Each number is 128 + 32 x the weight over the matrix's rms, rounded and kept within 0 to 255. Layers, rows and columns count from 0. Numbers have three digits each.

# layer 6 MLP gate, 448x128, rms 0.0827, rows 208-279, columns 64-127
144175229145157141170095163102115131099136097126150164101179147163151142129092150193115164159205083105177103100145116084165114120124110122160075110137149173168151115125114090127131149067114090
131160127088090112174161079198199149134159203172187158149098099106121126156039092133075083116140146136140134107103135189086113063147119176112097108098082126154132133074165151081231160135125126
110143134149146117186156167125154143115137147123136178086121142076101122178114085058126127165095106161146106146091103117089101100136143108097136142109146123112067113085137109123171177149164150
135115111119127098148114124090076058152124109165140118154123124117096200122121168140097141129148117167158123128106165105150118158128132034088089148073123149181151197122120131166072094147157100
097085144098127095138112181102122098109127095120096068148151135135140118119099093121097115158142184122097192083096158120088124101167057181128141121114188111144103083125150111075088136087144095
129092059118152160172137137094126123054119140156180188199157144181136106102113038095189138075126163138092092102115116062059186085184080160145100100031170144214230136118136081172102139104156122
160125175137133145037046136193171136144112101145129118139158093081159077136180075106094121230105075170205118176111145159091127119133086069114083154052114095148103135103147099176062088140129177
163110118161186164150132185105142092108116140144111163110132142091041129180099117099105108121128094160124107191131121158077182118128207125115157228146061108127124109104115078132130157152145116
107135099085123138176138121124113125112179137138128112155124113130115100101113165141133097119129108118116113130160110157136171093200118123127152143172103196141098097139137129182161110166124129
091111106116116127120083241110152072129069083109084101121162153097101080124138161161150175105120125191136168098123167096134102131166101148055108133165138112109191125142147092038131077124151122
164154126127103109131180109137069092101170106134153103136164129179144066139060149175135193119170113147183131076162156078092079143157096080130161146147121210096123142121152144160155126102123145
104132125096102069106096151124116175084110111160129102129120131129104173125198169160109183091109103118111191114200147100133152157130144122109073142078158097142148140161136116086148142119150154
100180139158168179125129116151179075129073126152148147097059083116174145089140103085103150139137150124119120147092154122131130130175171119126104137132085149127126131102163131136143134140090102
102130090162182128161159182129148088110161050124119081126130089175156128113128158090178096061129157137104153165157167136109142118129114169130088183107086159145107128122163102177143163123125148
115131161084198173179118144070148103112125109147116162150086129083123132148118091148143048132110147213094091124099119117168112129097165129155175100082152173138118099132139110106119164069103102
099128105106115169182099080111112121142167144104108092134149150123068178143137131143121131126114106104130139130111141172136131154132126086091146146113142111115114140126184088102181124122167155
154094090131109102123097137074125104065109120149147111095231116132211118100140142115121145092126091180127124154108106103164140141094113095157097145153116158196142117071148094080145155131141170
168086171161121127076061124084125138143159113156156113165190128128072040147087145126150112145169109185123169153120094119076139150135146109142128098103065138122112129087163127145132151107096159
114190136093139082082190123143076047124149100139124172141111132089092165163111097118166151110187143122100117104148024088112086138153174123117089119120140167129136109147124174181114126160189128
132102074165148149133109120145143103134186169129150129184078155158120104095179106143136129098088120176168084150154110084132059115158182108138082132126111115125131116061120142123138134134090127
081118086108118161088167154107173151125144139144143104139124139131055107090086159134181121074148130091161185154151164133194122185123160114095134163089057174168144102106112177093088153154130127
114149176148119093113143169083106183144144100133148084102102125116134137137167127120106069141159174107073148104114088092073166102123143161116164190101144199084153127146101157109156131118135171
074110069132147150165124114153118093089162092151084095162136137144168100181161134025141067097114117093124097185111109080125105098127136082068080089059146124103047078139150101124085157112169123
109165128086118111139144114150122076131140147090121118125202077112154142137067111214148186125151070105128081177149198082076167114109103101142119186136129175124110121127148152148084134118108117
147121147150132160099092171133146096081087101142118133131157107138136184095055098067101087144147116090153078111129096102093141132133173140184154087114090120174182098147148121154167116076118102
129125138096089168096133117075061100104100194120116107133115142152102082157142172147141130116103166150139134165127089191145110065120166071092073162134119109082177078154159109062108090065230129
130108147103101133166091143103106090131134097149088127174130169099144117162098122141125089115085077101114143073161178105096154087202137132147149113173081078117151091134115166133119109151151106
146125194106125132150096168135134102120155116114151126164098112171148151180145109083097193201127142130159152127130095091103111131085148091128086117095116126137160076141144130107129115151178161
146158168155146120139162138178158117122122170125217128110153134101129034146122166167132143139132128106163090122108094158066121181182142147126109160138138080118089165170165118150145088185097120
097129086096126105123106090109161147103128142188182163191069159064069165107108123053124136169094101135204166150156126167081180065143167082140142109144141135144128099111111114126173067130162131
149121142109126156129187122093113172165136083129089105159126167134135106153132097116143136152163071084116156114110173166095121087120128146131141150167141089143152124193173151102111167148104143
121142116148136135135122149146090154097141129137132125081129133126090161137130111147117119154122154142114123105153137108107121103121102162105140136154136110115115132125106108154139121103160112
102124115182125111179173135156156154152108128087116151133117119152084120143099098134132093149112134106140149095173093167096113155099141164111115095140176143113096136103157135131097152091212146
093192185118089146133112084204146123072114058172108150127119146156123107134123105121124109122164130152170119133093106120086146113101113148130065135106098118101126122184137109147154109147070157
085156123113159152141147092167102106086109106127133143123142150169064109172142118176154114162128169090179183160141084164118120186159136130159117184092117114157131188098127099146098115139122098
136094070141137098089147158158120184111051086144169207104115142105195136135111101155132101091141146141170129101164152171141128028103135103120143127138111128119117135122138119087096125109134138
141117099149079190165116160114117162105186115141167103122100118076142038206167167216115136047152154075149134122136185152136171156148156132143116125212136095163136189133118164188118093178146146
192203132130130179140176105096058158126142119162097132088143101148131146146063085086101094169097145142131164076127112190136139112102199192207179175135080070103126087118089176149138115127130141
063161147103100192159146063139136114133154175175130146139102109157167083140130171154107156121073073164135116152139104117069136082134125111135137175113109182116132080105118188080134114152144138
118151115120146182130109220085154110155127148137122160137120141140144130150116074156151138114112107105116112132104118161150134130094081103141156112145083072200083112074131126164069189146052140
139095174082122141078108128115115111200099082157158091146134145113157073144126127165086142110129090173158147117142173180086121152140172086081125129138189119057200148119176100148124154152156137
123099098191149106130144066112142102147129104113116150135105164149089104003085122130049136149137167115110137112159101208139146126038153116106109087139122131119215148125111086098132163081184184
190116105101153157155068136084090078134092140135148120181144101102133086174090117170112123104093162098128163121108154130114146092209118154161082158155080140124095157110105105128170167082079130
107101155089099089144131119114067142135112074119112068166202186081169116135125122066157068133064158114103110108077074138180140051120104106100074081140125156153115161160222148154128145085143038
114159162155182111117133126119058120136183040134173120080149122091100162151136118111090130113073153107149078131114074126070126126117143107175104123122084075129103110111101132180142151136128103
163117084058087119107140081117160125160181123142089112106117131116124123121146128149133167137076140135140115110129132153100156091091102174116140130106091112177120138127147120114106137153175109
165126152101041147123128117140114102166095142119124125137131144111178093124109110157128147131092159161101118090135117148150188091061105141113122160185101187112163129141128086142146145136145111
150079129089152161102172161175114121115185090106117090095107128139093161113159134132129082071189179130096081132130110061112117092119094148076072139119092130198058109137085135119109183120104079
095142103050168160110114119124120094083206153135154139152114079075112099085136195161190156083086109106058110146127167129110173135120170137112108091068123167109156159129153180124065131146115157
071018182140119148139097142107095135094095122104102097116153112085112103143121116139141141104169067179089144106100163096126031109087140121059132167138170188113168175093152135141177123117124098
146144143192084091153123161174122141139108092084109092123108148124126156122131127142147123072066164135122172099093072161163128151093138079116122141118107103065137096148115155136095088133171104
113062146134121090166118147122132119170150093135146115158117125173114103067042127110131169150093202142213128100162106114115151125123209118079132133176123170093166128071115122079170109126139099
109137097125127158017111120160144102110102129093108106114100063151183077150136103084128158118149054087059180118106127140164106070107082141118099099091136146096135125125118132131081184126119153
142152137116161118098106166100109107136143080107128169032160138101180112125104107124097086135178119149121118151157136077076126167142117138156160108154096091116094140132068122100132148109147099
169163146174112154156005113153151155143138123098067101146130142170087075083117160105161147103084150117133132100157129045086089139141091121179144100177131137150182140068151122138135116114100108
120147165084156142063128093194179102141165066149134175132149074118125079154106129105160089094085100143173119125074067103101103116124102156148073144091112081158110140133148070161098151195092109
172132131165134107114111137131140093182164175123224192118164099085099152122145173146191180124180184163197111180090134099159168163201104078165094158103117148149152126137157117166113071132168128
156160105132101109116121148126151188234143124167161086092178106138113120123073148161125087127149129182130138113113112134123133135107094145075094123145112123141124138120191197146116174086108126
117102166074124121126161119099049154161115100107081107083128209118121104121139092145129134160120130128094149137098160093117117131123113099057181129103078145105112138129116161059114187101107112
088112084146093142131173072088118106098177128141142146115182124153135107108139177107169153168122135194132102132105168090121142104111112034144172172146107134082129161162115132166120085125088162
104134143109125112096130108134153164099175088137090137149168101168130151090118135098118158165124135101167146112170141055111074122126162121120093133068119135155096154128165070145155089141107111
128101119144194110139138114116189123116071086200108124108134191112080150104068122063111104087164165130112132126123123105162145125094091159110088094206140118163153126098147094099129147141117154
159115116174073089133118114148065117083193179097174117131129110127185093159092139146151085163150144138138158141189039139181139175090169210153141169118134118209181135100120102061142135080172145
158115152106117071091141132180066133126196187083105127103135114135118114148098157160099138100160074186111130148139128105152159178140091109150134178125093078166138120124197147121111140184157189
123111154068123100114052131115140155140124136136129196182153150076179188189139157129088133153108117086095123103100141142149106130153114143115104154095170142124165130133140080156106171127108186
136184143113096110147145109143170173179129095120101117112172142131142118135088107070053114112132114142128125134121143157123140063149092096177155124152141125137113074158147125122188045051151150
128108112173114057147077126177184153158144081105146116115150113177177130068142082126095167122115153142121112150159100116126120116130161153137106166107114099137131122125125159174092196152162150
101123171124159062121122123142142099114150160114189092118139116132106121112165107158124118166131180076117145150166158111102145156059118110079111090136136201180129150152112094171125132092163105
130151133089042144159115135162090078120104148176121146061168137132119109151078174159142134144165170133102126140102139106113128135138131087160116119163072205089135129133139105150096152167060150
159103113122139140100159140091124215140129135092091103137104146173119140174118082149100140102072175162097099174173116069130089157140127139118165126113127093129124175111111092103154121156136089
167085088128139146092134150118136169169076142150141114101103157115100151182174126103143120140167134142104125160131115148114136138148133110166121079135129145093130147106102159128075140177098161
113104107089097132130150140116146104133154108146096087090152127161110147133154139158125167104101107149129144139169122129136136147155139162107122152131125088123173141155142129144083121118093114
# layer 6 MLP up, 448x128, rms 0.078, rows 208-278, columns 64-127
163086115165106185138103115097149109154090164128140130125089093113075099121176130153162119138073188172137130121144082146055131106074130141096170126135159157184148166128124140112090086141110113
175129195151138078074180082118050110106186097107063092122169159200158157166159116159142143134091094096100060105126042143120082086101031115073176169176177179033136159178189150133165161193141079
152136119091126141146093146116165227102120182118125056156124158116147136122090096132169086097159115116123114187175171148120128173145155152147120189173118126099136083171118129147125138150102121
126107139098119145140152163068140132135133107166199193144166097107175131136080138097156143156075138130187146106156146101082148131160118131141089110165120115168083140116111122147167055109117130
134163152130072171143141128101181096085146121133098174095103141130124095129113149117179142120101169181169131149145138121087173141149152090089117115119160157198151111111166123122093126162142060
144169214153140189100127128057127125151148144116132145171113113159113141151099064155110104171167090107076148160141124158127123193135149112132127138113163156157132131172143137088133165098055141
111106129126144116138121165146111077176091200151187151211076159158137148160076107131150115149121118104172087116090059142131145149050178050112162130100155169118156157151132123100090101193098144
102146158128115118117146165147160110127109121179122177138045092141173169094116086100068138142145203140123134116094135108123156106136067152166119140122082153161089173131135131155084129124119097
121152150117168121144173116155099110165143087109171107159168139102153135094163082154183109143147154144154147124087145141112101127140133147134094088150123099078161086162093148133121140141148107
132117110081127134123138129127109105122122082107129116125100116105160154165142163119150106166176132147143083198121079138111089139184139113080184211142189109109108120103109106178143109083171129
117133052135166105127179193172154105214095164123144161089101159156081145179092103112159070127091158180139178133081107102107185072134149163109114088124131100089072113072103066089099180110145110
168142030137151141145140083115169154107184159124030105104123065156095131142200111078136101190095152149162101150098089156094117088172145183137146159190107079137133106184168194158060164157152158
166113091173182173086129143152149116123134173144158135133102166133092136137133155111111123155044145116140119117173170087132138148173121136098171132133140112154123121129098143197204089216083134
160143238110111082062168051113088140194116088135139176123142100126151115102111124146157112093133140088085101161102131123093155105082086119064123149158128149097151181123117089136139161090149135
185100124071158148111148157100150152115116146128160131156119136076090201170137149135167124090044110094089092108110101194148111161187089157118128115129149137116132134069161134117186101130107120
089138181063129105097157140130128108099137105147172117127176160112125134169059111167150133139181140133201200092143152135142151158127102104180135115172134186169105117116157088159134108110079195
098108119186116119161144146097144110189115116137146065093088110097073112124167108081148087088055221161161113113157134130143124136077197117097142091172129130119118101155090110087129108112169112
114142105117137179131113111180130114119089142136139143133144137182130135116120137103127122114121076089077069141061166137129163101188121081161104154126136082107118111158129150140076123113143113
092115116145167129106112137132167165175113122147119170097121133151086171127149181071153115107164094157148132172115119099132092138104129097157101075143129154090102077134164069071194129164041126
118161093113109133132125135131139160156134153090076127169120165134087122118121117132150097131097078138167115123144107101089148143087156144114120089134204175122168142150195228131116128136132155
138059105087136140212181061100182091170136213139168125163154104082120211129193158161111098101165169156130128149101089063094134096143069145040158088117150089091127113134128115115108137121127094
132161133156146109094152113076139113109097078121147136163119116162127103171153121112131173160172093105179121168112166157148135106125177115139133181153125087122139092127150167098135151111109099
188146151029138136149119087095136167080120160118132107148172135096126139141085138113123130152168144112116113138113106145113126102121147131162129136180068124194143138151106123142152160138169148
162067094102120177107126151112110150126162134125065078179116126130121081118129148161159156120118128170080090116169060154148123140109112151116122138130166129118087119136049103099181102144136142
168101160144080054141116107109183130107145083211149127150133085154153132149119158087140093128178092184121158085115130126136128101115111144155155081078154119179143082135154135082170162095164121
066165161107081092097144133078112145115153104079133129138123129145071123180143154148077101066203178157086090150122181101105125146157149126120124162139101149075068158117146154194148129182142115
084130099166101158133144122158125107154153150137128143131139090130110117074117142124118102121085137136159104129144132115121146160116131099095185137141136079147123088128099107126135204193163072
110122148145082088116062130152115145116175109149089121065086142126121115159064117092105130142192127132142059134079142171113154115117087127164146143130113133174143162153164144091138099137108063
094093103148088144177108168125135158157135094079151056110133128183064144128137143211157108141168186127097170103141180095115139122109072097068163152184126102113086164114108082134111128090138140
098097180147140101169121148114046174191116154119081154066132139099087106134101189126174127094120148167155128098059133142157121097143115129099161161184115081153207095107133151115150078140076080
153155098066172141084132139136133066112125129094133082165136110082125092089140077121090145136088134111088083090115075169122143182149085185117156139081111120183101184086100103152128145126136122
142138083136127110181148186162158188136112138140090178088141138122185130111101145115155112147124132116147121171108163151155162123160096095139144177138132081123131146126137158090076073142132139
135146106119198152107172092103173113102070111189129094134085124143043170146143198159159150104088080113142103086165123142158114070087124155168066040142119144131113149143141111124138158104117102
145092122168139079110125177126136123098128108119166118090132115109145121140163138117136097107133106166121113047161167142183168132124137144134141147162109118114078154173172183133092064131098155
066153151110135079123168171104150093095126170088095164136128181143156152149175105122137164137214112117141089146188144144167094132108071117197107122177141132174125145119084153090115110106126110
173211132158097109156138087136117115147138146077144095161161097163089162120147162118086090145096158088091114136130115134130106135170155162158158163139151109112146148168176146103147102120147129
147105203149079121178071121084128066174112118080096141145103091097130102141095198151175146099142163140119130080164144161117133131081194103134096152170132163176126103093143081130200094110104133
173134145175180163091175115125072119095158101147078068120129133152154156154108182151140153128132178152145138144103157098148117090177100088136064141103125136098113157152169121172152116108108101
093094191145147119149100093109192154216104158107134208120123080116155126117106122138087103084086145169190108074121076142162112107050148125166149145108144121137139077167171141107143108145106068
107134095112134104157089153148214140158150107172156103106107147099116105082174109141118143127086137125161107152126139178088144169100163133135119148120152122145136081050148107176140116120117104
114086136157046140155154136130146085171110107157183188128102175119123105152100188162117159115135161132200135055097139110115103108049143144130160156127178107092132191175137103123123123103129147
086119163094056167089160074138133125080182120118108137155081121110156127108149154089113153129167140084146181060179159170127115116136081130091136177139114142101081139106132154136121120149099106
096127136109126119149136116146124185069141137149100173121110111092160120075146108138180149122059203117130169167090128086172152112128135115114132100154093110201155144166054103141129128140145163
102055124120173103125087125209124166154100080181096135079161129127155144092127131076131114122069166121116193135116092070101114118167133152191178074151119127138112116111145178104212097126130145
094127136118118157049081105160084129118150071196108096091107156140099114117145108095133158078155146137125121079193127141103152107142124079126112107116127089127169157086150145169184104143161125
080085166081110160081062100154144101107150164145134098137128100144097117152142085124085108139143089112122161117127189226073088129156130150156135080146106092141158132117107079148172116123149139
142097138175159182143171185126114158099130123159117125134144078177070158174085117084110097092123184116120099156100096121126101123130118160076124135115075114095131119139181133102149143168129129
085136118151110091152081143147142105153118125140157160127134139184160132137101150129158129142079127099136132088148178173127135166165096152084122136129097160108116140113175123090064123165111077
152138135125106118075156121110126099129124151112175120110106178097100141145120131095154097153109129141234134095067105136118161136218113119147124137134135132143119165177127156183172152154129129
158098118125061149168117091118145141121150081121117126070099160084134165122104083070134103122148163126133113103109138151127167151093164146159123128143086142143143138133133099172137138138144091
124167135132155133145114158090114166123118142172113130114131132117164163163068161188113076124153089134098119136132104130092087149146115134097158122093147118117121115115162101117115179092086162
154092101133135130098172171129149147125158147106146126138174145187199150163093140187081114132091110149131124139087122148174143194093190110099093164123162181124106055076154112141162115127111137
075157127168128135185121118113161096070142186061173148155092113169123201088153129126072077098136050123160204111163147113176145191146215096160135128129136114104127108063096139152109089121171069
150094147085136165146103130111120136090101112107163136116122161172074030099152145115131118159110068101117117092145111148137106124100114134173134145088165131141148123178089127159088148094119147
115105143085108114080099128091175160161143125158097125125135115124061138103110154097171156085130109139115140094084127111092143066106119199128104155129082183119157096126167119122083102057117119
136079151145169149122180099087106072095085098112157170148105095119132162098156175115068111105138095087128146183139098119165077101099170109145093144096063173093161156145136166130108155103146085
101205105153160132109153159159189141132087107120134114089102122097112125181144181070156106158148079133131141116070102119106134157125107154136083106115113157100156225129156165122112136101171128
105163159123149238091099141138171134115077133079073162145073174117170114156086047093141140140111117146145128159148076152094112105088151157150105137154117132087113137126164128161153053140138111
078115155121095064140160135099126086192138159096191154143118088131128172151108169121114099075117151159065171102100103136128117121029053175106101093136105149141083164146119128071110146098137108
187131131165131085092115136130106180117167153148107086126151145110127171102116121113038167162122123206079152118097059079156126140140120110173147163146194099125128117140098146166152133158104170
069114149112141116079138154096122110159121110095057119139119120098145114143130077105163111097103126152110173115147181058127114148120074106080071159131161101121137087140124107119103150123170076
112183166114112049102157146133119121117159081134169137142144086092160117121144107149073194135149122077107119111166094125176146126130163131128149093093152149153135128141087103209100127114151131
139095135143141183151161120102117117171095171094117143103064112064120199139167138127125145171118117121132118171128134067103119092115121122138205134141058131141034126209178127167138165110171156
138103134174140133188136167065124108137115156087142166111104145160166143199072158164095146128169139097095123148174164119165130133118062108131113119164134144113124196106130133153128149108119092
190094128148106113156127139099147109134065174149132139109135136147134137195177126150112119134101203130173133078137176146093159165106099162136108182121075124154117066092076174116163138177098084
116132209152130182134130082132112095138097144122152142138159142144109107099118092097116101117092138061137147125147151139134099112112147129114135144092076140105138171139109133156203116161119165
188082101161097094112045097119113082126049182108108111150096112093158166105186156104139150172155129186072193137166136100114180113145085116134112113048144166112086183119110129134126097131124072
128118151130189106190079094143093163104116042153161174096147130134119138119092118179097113130065124207108095077061080183088100087142144165213132133149096127119124088110135095120147111076130152
097094152165073129185088133161130141138090137127139159106145128106195115105188135154132104090148124145071187157169108100074125152145162110125135135151168152125118059057080128115131165161132159
123159087136136100142154154159057119069130089178199088151152110145164111120096105093154088132130093193088146123095143151141099138128178117097116121154120105130113114109131162089192166137140119
094062139164106151113138093093150128156152159154093146148100142100169133122121149103158132096111152073154153105084151137073108163144139110153121095145116142149091120069189171166175084073112196
# layer 6 MLP down (transposed), 448x128, rms 0.0798, rows 208-278, columns 64-127
094094229168088107185086120129115107141139176098134150139178145213136113032145127092112121164158131158130123156152122094152154086126147149177139119132152144182138156121083174190117094176147085
145121174130184151118174057138033110151155104109163109097105115108057148073118151092212114136095107130137094124145068206081122200131106108156103214119164105091099078065163124159112118128162090
123137149143118107113129133134110177117130103165142145118101174106152129121078116129092139171103129152118180126063168079075132112118108141054178142135161175224126160115089063088159092095166127
103087130101158145124148158127110181163171127158159127150093066152127147080177118172105180102146125144106143133140167149130148127080088084127126149160131070065105151113102095149110145127145144
130121136127170118169100112175157129181137192124128095093078128137128128135107171155076059137139102141108115134054078127128088075137140168152113102199149158120113139058125111094134126095206170
178097122149124098098171124199117113181094155130127127107070114113149076137120143110106164137124185094096097089104175156173132093141103100145136116008171098096121143145178116183049096113073152
112133124147122116143089046150063152099162149101152138141122156151211128098149127116158157129111169162102138119155132123148078199141135128157105137071101143145079121103128093114158046129135118
103099123099076110134109105144108215137116117044139112098105149136099111110158091098139140049108123134133153153162067117164136129052167131198114162128095108179121123140152153130177101163142124
150075135102078136083145131133154108123123166121125133133114149129119120101145158073114167111135167152152110104112114076113107132126162157143090147129184126153164091115109128070157188119115140
110119078102104131128157168121144101127152086137165137144159155128102111167138199102085189128137119125162128086106161173128126087161131113150156127119166101255146137072110112113152097098100109
088089107134217147107100089134121130097116050155187135103146190104115135143144083128156169084103114178112188138117205125149188011136134133163079104060134117192160131138102127154147128132168139
149123158133101127176091123226180147135169205137111152134084134152162170125128114135157087124108127163131161174115162141183089077080089116189101077117151082125139108144200185141112122128141144
136105079144101076090153123123140164125201158114112130128102139171100193072164160163145131152066172163122138109139119160090112130069174174140175123118110184134122112133181134050104136098180155
070175144101129125082093080139124092187092198193170105094155125115175164085145171206102144109124090132063153102124115120131083116120110150124122109111169088094191198088103111158126114107095173
103188115102107122178107125146099079143099114096078137150184140177126081088132112126117193124149169136137120140126185134151147116099138134167115156128170187161117113128111133114135141123173100
113111104083146154117171117119175130104086159106195100145160111124157113160114110132179130082120134133065192131152193126145136139070137099137170132102149122125095087149148125111119210145098179
084120194115175183143181083178129121222146152127126124156102126144093151129144130168121106146134150127142128098101073138095105135107069114121161143052149066086133185164109137098110194140087123
105094125146148124085097104113186160136124130210104107154145141100141139092072167085153186128179115158156160111170084128122139169105190109141138105135066148163067125138145164186143175143157105
163084138139131179161145116111121158126157164106174109107140134128106122081148136086152117128089092129113169089123150103088129142141084049146136060114103176093111209126152122109111111146101106
084147063135119104105148141132151080118089137113117155103159073136187120086123138111144160161080160110106070124155161073127141107119098126129131096183146138134114200084077155167146130112083143
136110160136100102102194112127126155098138110102195148181134095145120206093128126157148113076126130119143152175077130118083172170068124098099122153105135131130169106090173145121099165116143071
152094097136112123157129163136150086173139157139135116085185168147138152126111063070111171116185125111158148110103174077152100116110085119074151104170188138150138143147108136118104108107111101
127131164085190149136118180137197136147078186154077084090163161147149100101130146120074130137119109174160102165124118125073171131150121190130147165190178078121151121135147080081144105121160105
086124132146070070161104148172183119136125110142145121098095115151126104130093166132151093145157104084140164122103170085150101142148144105152156140101121109145091134092131144087113134113147144
138114102156152105125126083162066132199093107155130157169130136167108108138184178097130143152099118071087108081135073091075148127192145127077163144115074089089172146129157061147156098184108118
095174128099099096184182126060093131111134121117143127137103167142070116169153141103120086172166090117103066071114138151149117150140052163163170119137143032204132109118111136127150128144118133
127130120149105110187144141185174227143143220182119155121083113125179146114164135082116187137145115108139138149113081114182122127101151103156148115072152143146126175096146113136177096151135169
175028108104072101098144146146147180090140115173143132126137166150100110156122135074117061125079120104146146139137165109191070104148144139136146138134162153139172170129110131134116124155111067
151148120070135191132078159111145138118201098088186064148098161134116197092113146180114173160134156115201114136214105115077108161159133081092151146173056112182148106080130157068139105120095111
153128145073090132113076179157149132108137157103193103104146191132137161118126136069141078146116108090136077047084161063124149084106158171092100141159123172142062146077120047130141160076134107
111034050137169107158139136145110151109128087101143129122139116164075160114141139136148146106107153182140173063107121100098103078093160089135140113157062088107109140114101151044181083151088160
165165095129079141182176161180099120140102101132134155107102174111162136069085086127106104122128061152111110140156133090148149102170092154142111185140109115100118096141177137146109140142154163
140174128139101149131166176142184128122127126152094203054169137151135136185121095159123184147167168156157125154104163107113107139084108168116134181119147144134151090122140106162134135150147100
104133165180063105123100136102108091158125131108092116127102112135124103133074126120124082159142115066107137142137143063049093136128105132109151114131152132165107149117085107121167123082178100
156111126162177106113139118107140148128110125101094120111124167141059122179126076143098115175116123091127111172099196144202094114114097108128101143131132089162129157168076093116136089133113081
091080124121147171172118191169140254160106116116110154153123136090178123119160152165122179114141117129179175109141150099138139143129105115107126126103124142150123170104133164166110119120159151
193097084142180143100154158170106080137077130207084096175146169093158126150197186115082116151161095083141160128157094122215114105143141091154100122126091186157111179174154112133130096106021074
095098103138086185087163128085128138094162140101179079129113140123163154095093099104132098142137130092153136111123108182161112140067079124161187176094152126071155101154098089124101146168125151
157041188056101144093125110140126136148087150159168106167131192140121110068111136070108145116107151142168141068127180152131107119093124095178146184130170095073140124126156124097156093147165140
146127131180103093116147151082122120139145122072077119107100122168114153127103111133199064117202127150100142122178129143153148099190102160088118127108117118106140193183149142154093138137144164
162078132110115127140177086101161156195169117146164136156102042111163143131108155115105105135113078125105114122110136074217131125121154122118183073164114146054134122106134106104112161150119102
112158149101110172133151164113124145169108115142079089034179170113143150145118176172103189113189139100105120154130118143103145143159075121124105143155145136141131127168179086128114126120161138
176122130161153103100109145125171139116168110182136115060104142192156136110075081132141167167124123178137155116088179141107115075082100134128135117144135168092144136176084168134116167142143128
162108164172135102169097096148078114070130117119130085135088124127135121123116153134146119151095091124071144137109141196137074143140081094176190169120113090130140108143118136172150125106085122
115121125119172110142064127059157114161098183146174150181122136123119113114145118156143158121085132122183078071113077153125112152088129160150156060147085102074117152110168153047079092095151173
163157080108130167170159178117150152167145127138109150082176143181155123140129112128132124091119110104144156105094127099122154112126107127140124141118148122151113122080166148134100126137116123
176153132137118102146125132081154117128162162094110113113099116123164145104147147118108119160089087144095115096166132158142194142147125149147112156193143126142136123167086120102100219162158130
081093085138122072136149146092143100101076102099101153078098135114133208135151116099097133079132181136122113147134135101158165100147100090111061137095170126162088149132125144116148148075123091
170147119159148123112173080137186076130078146126127116139072130127231192158147126153107140096147101159145154159128121152074056175135137104137119149128206123117139127100147074117118130092159159
106159112154149142137129112160109134170133118139108066154138152147144167110156155150137164077087180179128111170163134159143134196209132108121171158126139113124148183103168129117164124101083171
112152117135091134176126097111143152112082104122141107118141090133085129130169091169180183114142131150093122160117160095157160162150132159210139094124136123130146123095163159162105140173131194
118131165113167095153107192118109123097124146086114128139123171099116120119112117159136127121168074137144133144131151148108086091189105195125098040124104133161130099186169154135120138187119126
150166153093119082129102195129097094105109109102126112105168111177118068100093141145162128127134114106112144160123105124068115096152125136137136071107177170116106104120134111127155157146192138
158155106065181119168135196106130124117127118091128138097164158104124180138123138106147126124160070151139143168159152077118152148073101157100111089164066080049080144107141154082130103106169092
115135111059113139134133140112138134172118179103179187097122100111106197116136125089076155191091158130152118108171100156156072125080088149147143105108146068083097063112110143174125102121095122
135181096136118087190169164102127103113130104093099101123149163123106102140085113134156182111181153121124168153116104180067163086138143129110136058165194099151154133160093174158147082173162142
152137134112083172118162130152140121109122177136103082130185113155160110145125093063086088154089155133130139078113137179125077173111099163093169179150118169117124122137167149051089155149090092
121128187094087151113099153143127116210088156112087120070154114148105129127143128178121100129159193114132059148134109179129193087136093111156137152160087127126202160146144108141131136105142180
149157094119106145124099150144117099100104113111172085148106148112093119177098096063152115130150089081194174103140086128076109191169133097126128118148116118166125173104082145132137097115146106
131181160089155117146153170146131121165094137145102128086117144176166114237106102151107165119109085175148158075092102086205096112104101138090110127124152152146097142092147122085135099137096094
174139150118109142160211131127162166119174187138125128131159092118188093089172177127144138124148143097150066145101156177094150154123119155170191114111103160160145134165164173133116117066131141
147073147101066188149152081174098128106128114125076078139138112095104210122139110147161070119093107155137095159113130089106148126099108077066089113156087127111168147079110119135142171179159079
114164141110097108178110130088093084124173138124168129151102047113134136133138142117184090078123153120117125234098106180111158166115092089155099151113174086079130047097101129104139156135164046
099150162147135081182141066111116149045118185095086099126095116140118192173123133160122189111137118102132072107098143208180157178194147123146069184092116136150118087125153109084144047100166147
162129167088128131116105116138128152140134052113120132169146116143156150129180159104122136074139074146067195168167118100173113111140110115146116057058184125172171183133128064148111138133192082
124125117113125122092122164144110167118101121091073106157170136142139160095156129136129076080111127134105105103077066103149141089094084072096116161158066104135134059118130156113097157158085110
126159171099108072131076103126118114149101191102136126130146062150167155142136131113169175109119104098152123106103142133156101175149157224147181149158108212137090114188141131089133136072063109
087092126063135091143149135150135137176187192179117098154099193123162163091173077143101127117097130169182112148150113132104080176084108104100145112102155181133138154076055132154148111146104095
103160096172146114124129164101122092125102077152149110108086130167103126082108121061134116127117171121035119108136152162143180150128126104104094117149164133164088111130142102121120121129188147
163102151157124135086132157147077067146128111125108169164081142075111093152138108134143137161086163081129149096095068131096166062137141174145120131165121142075118145098085094117089174114153192
152155133047152107135142115172122121203138132165106143111115150068118201149156120126095088135150140132121097192131137099147152077112102165116146164176158111124126095167115110111094116117111127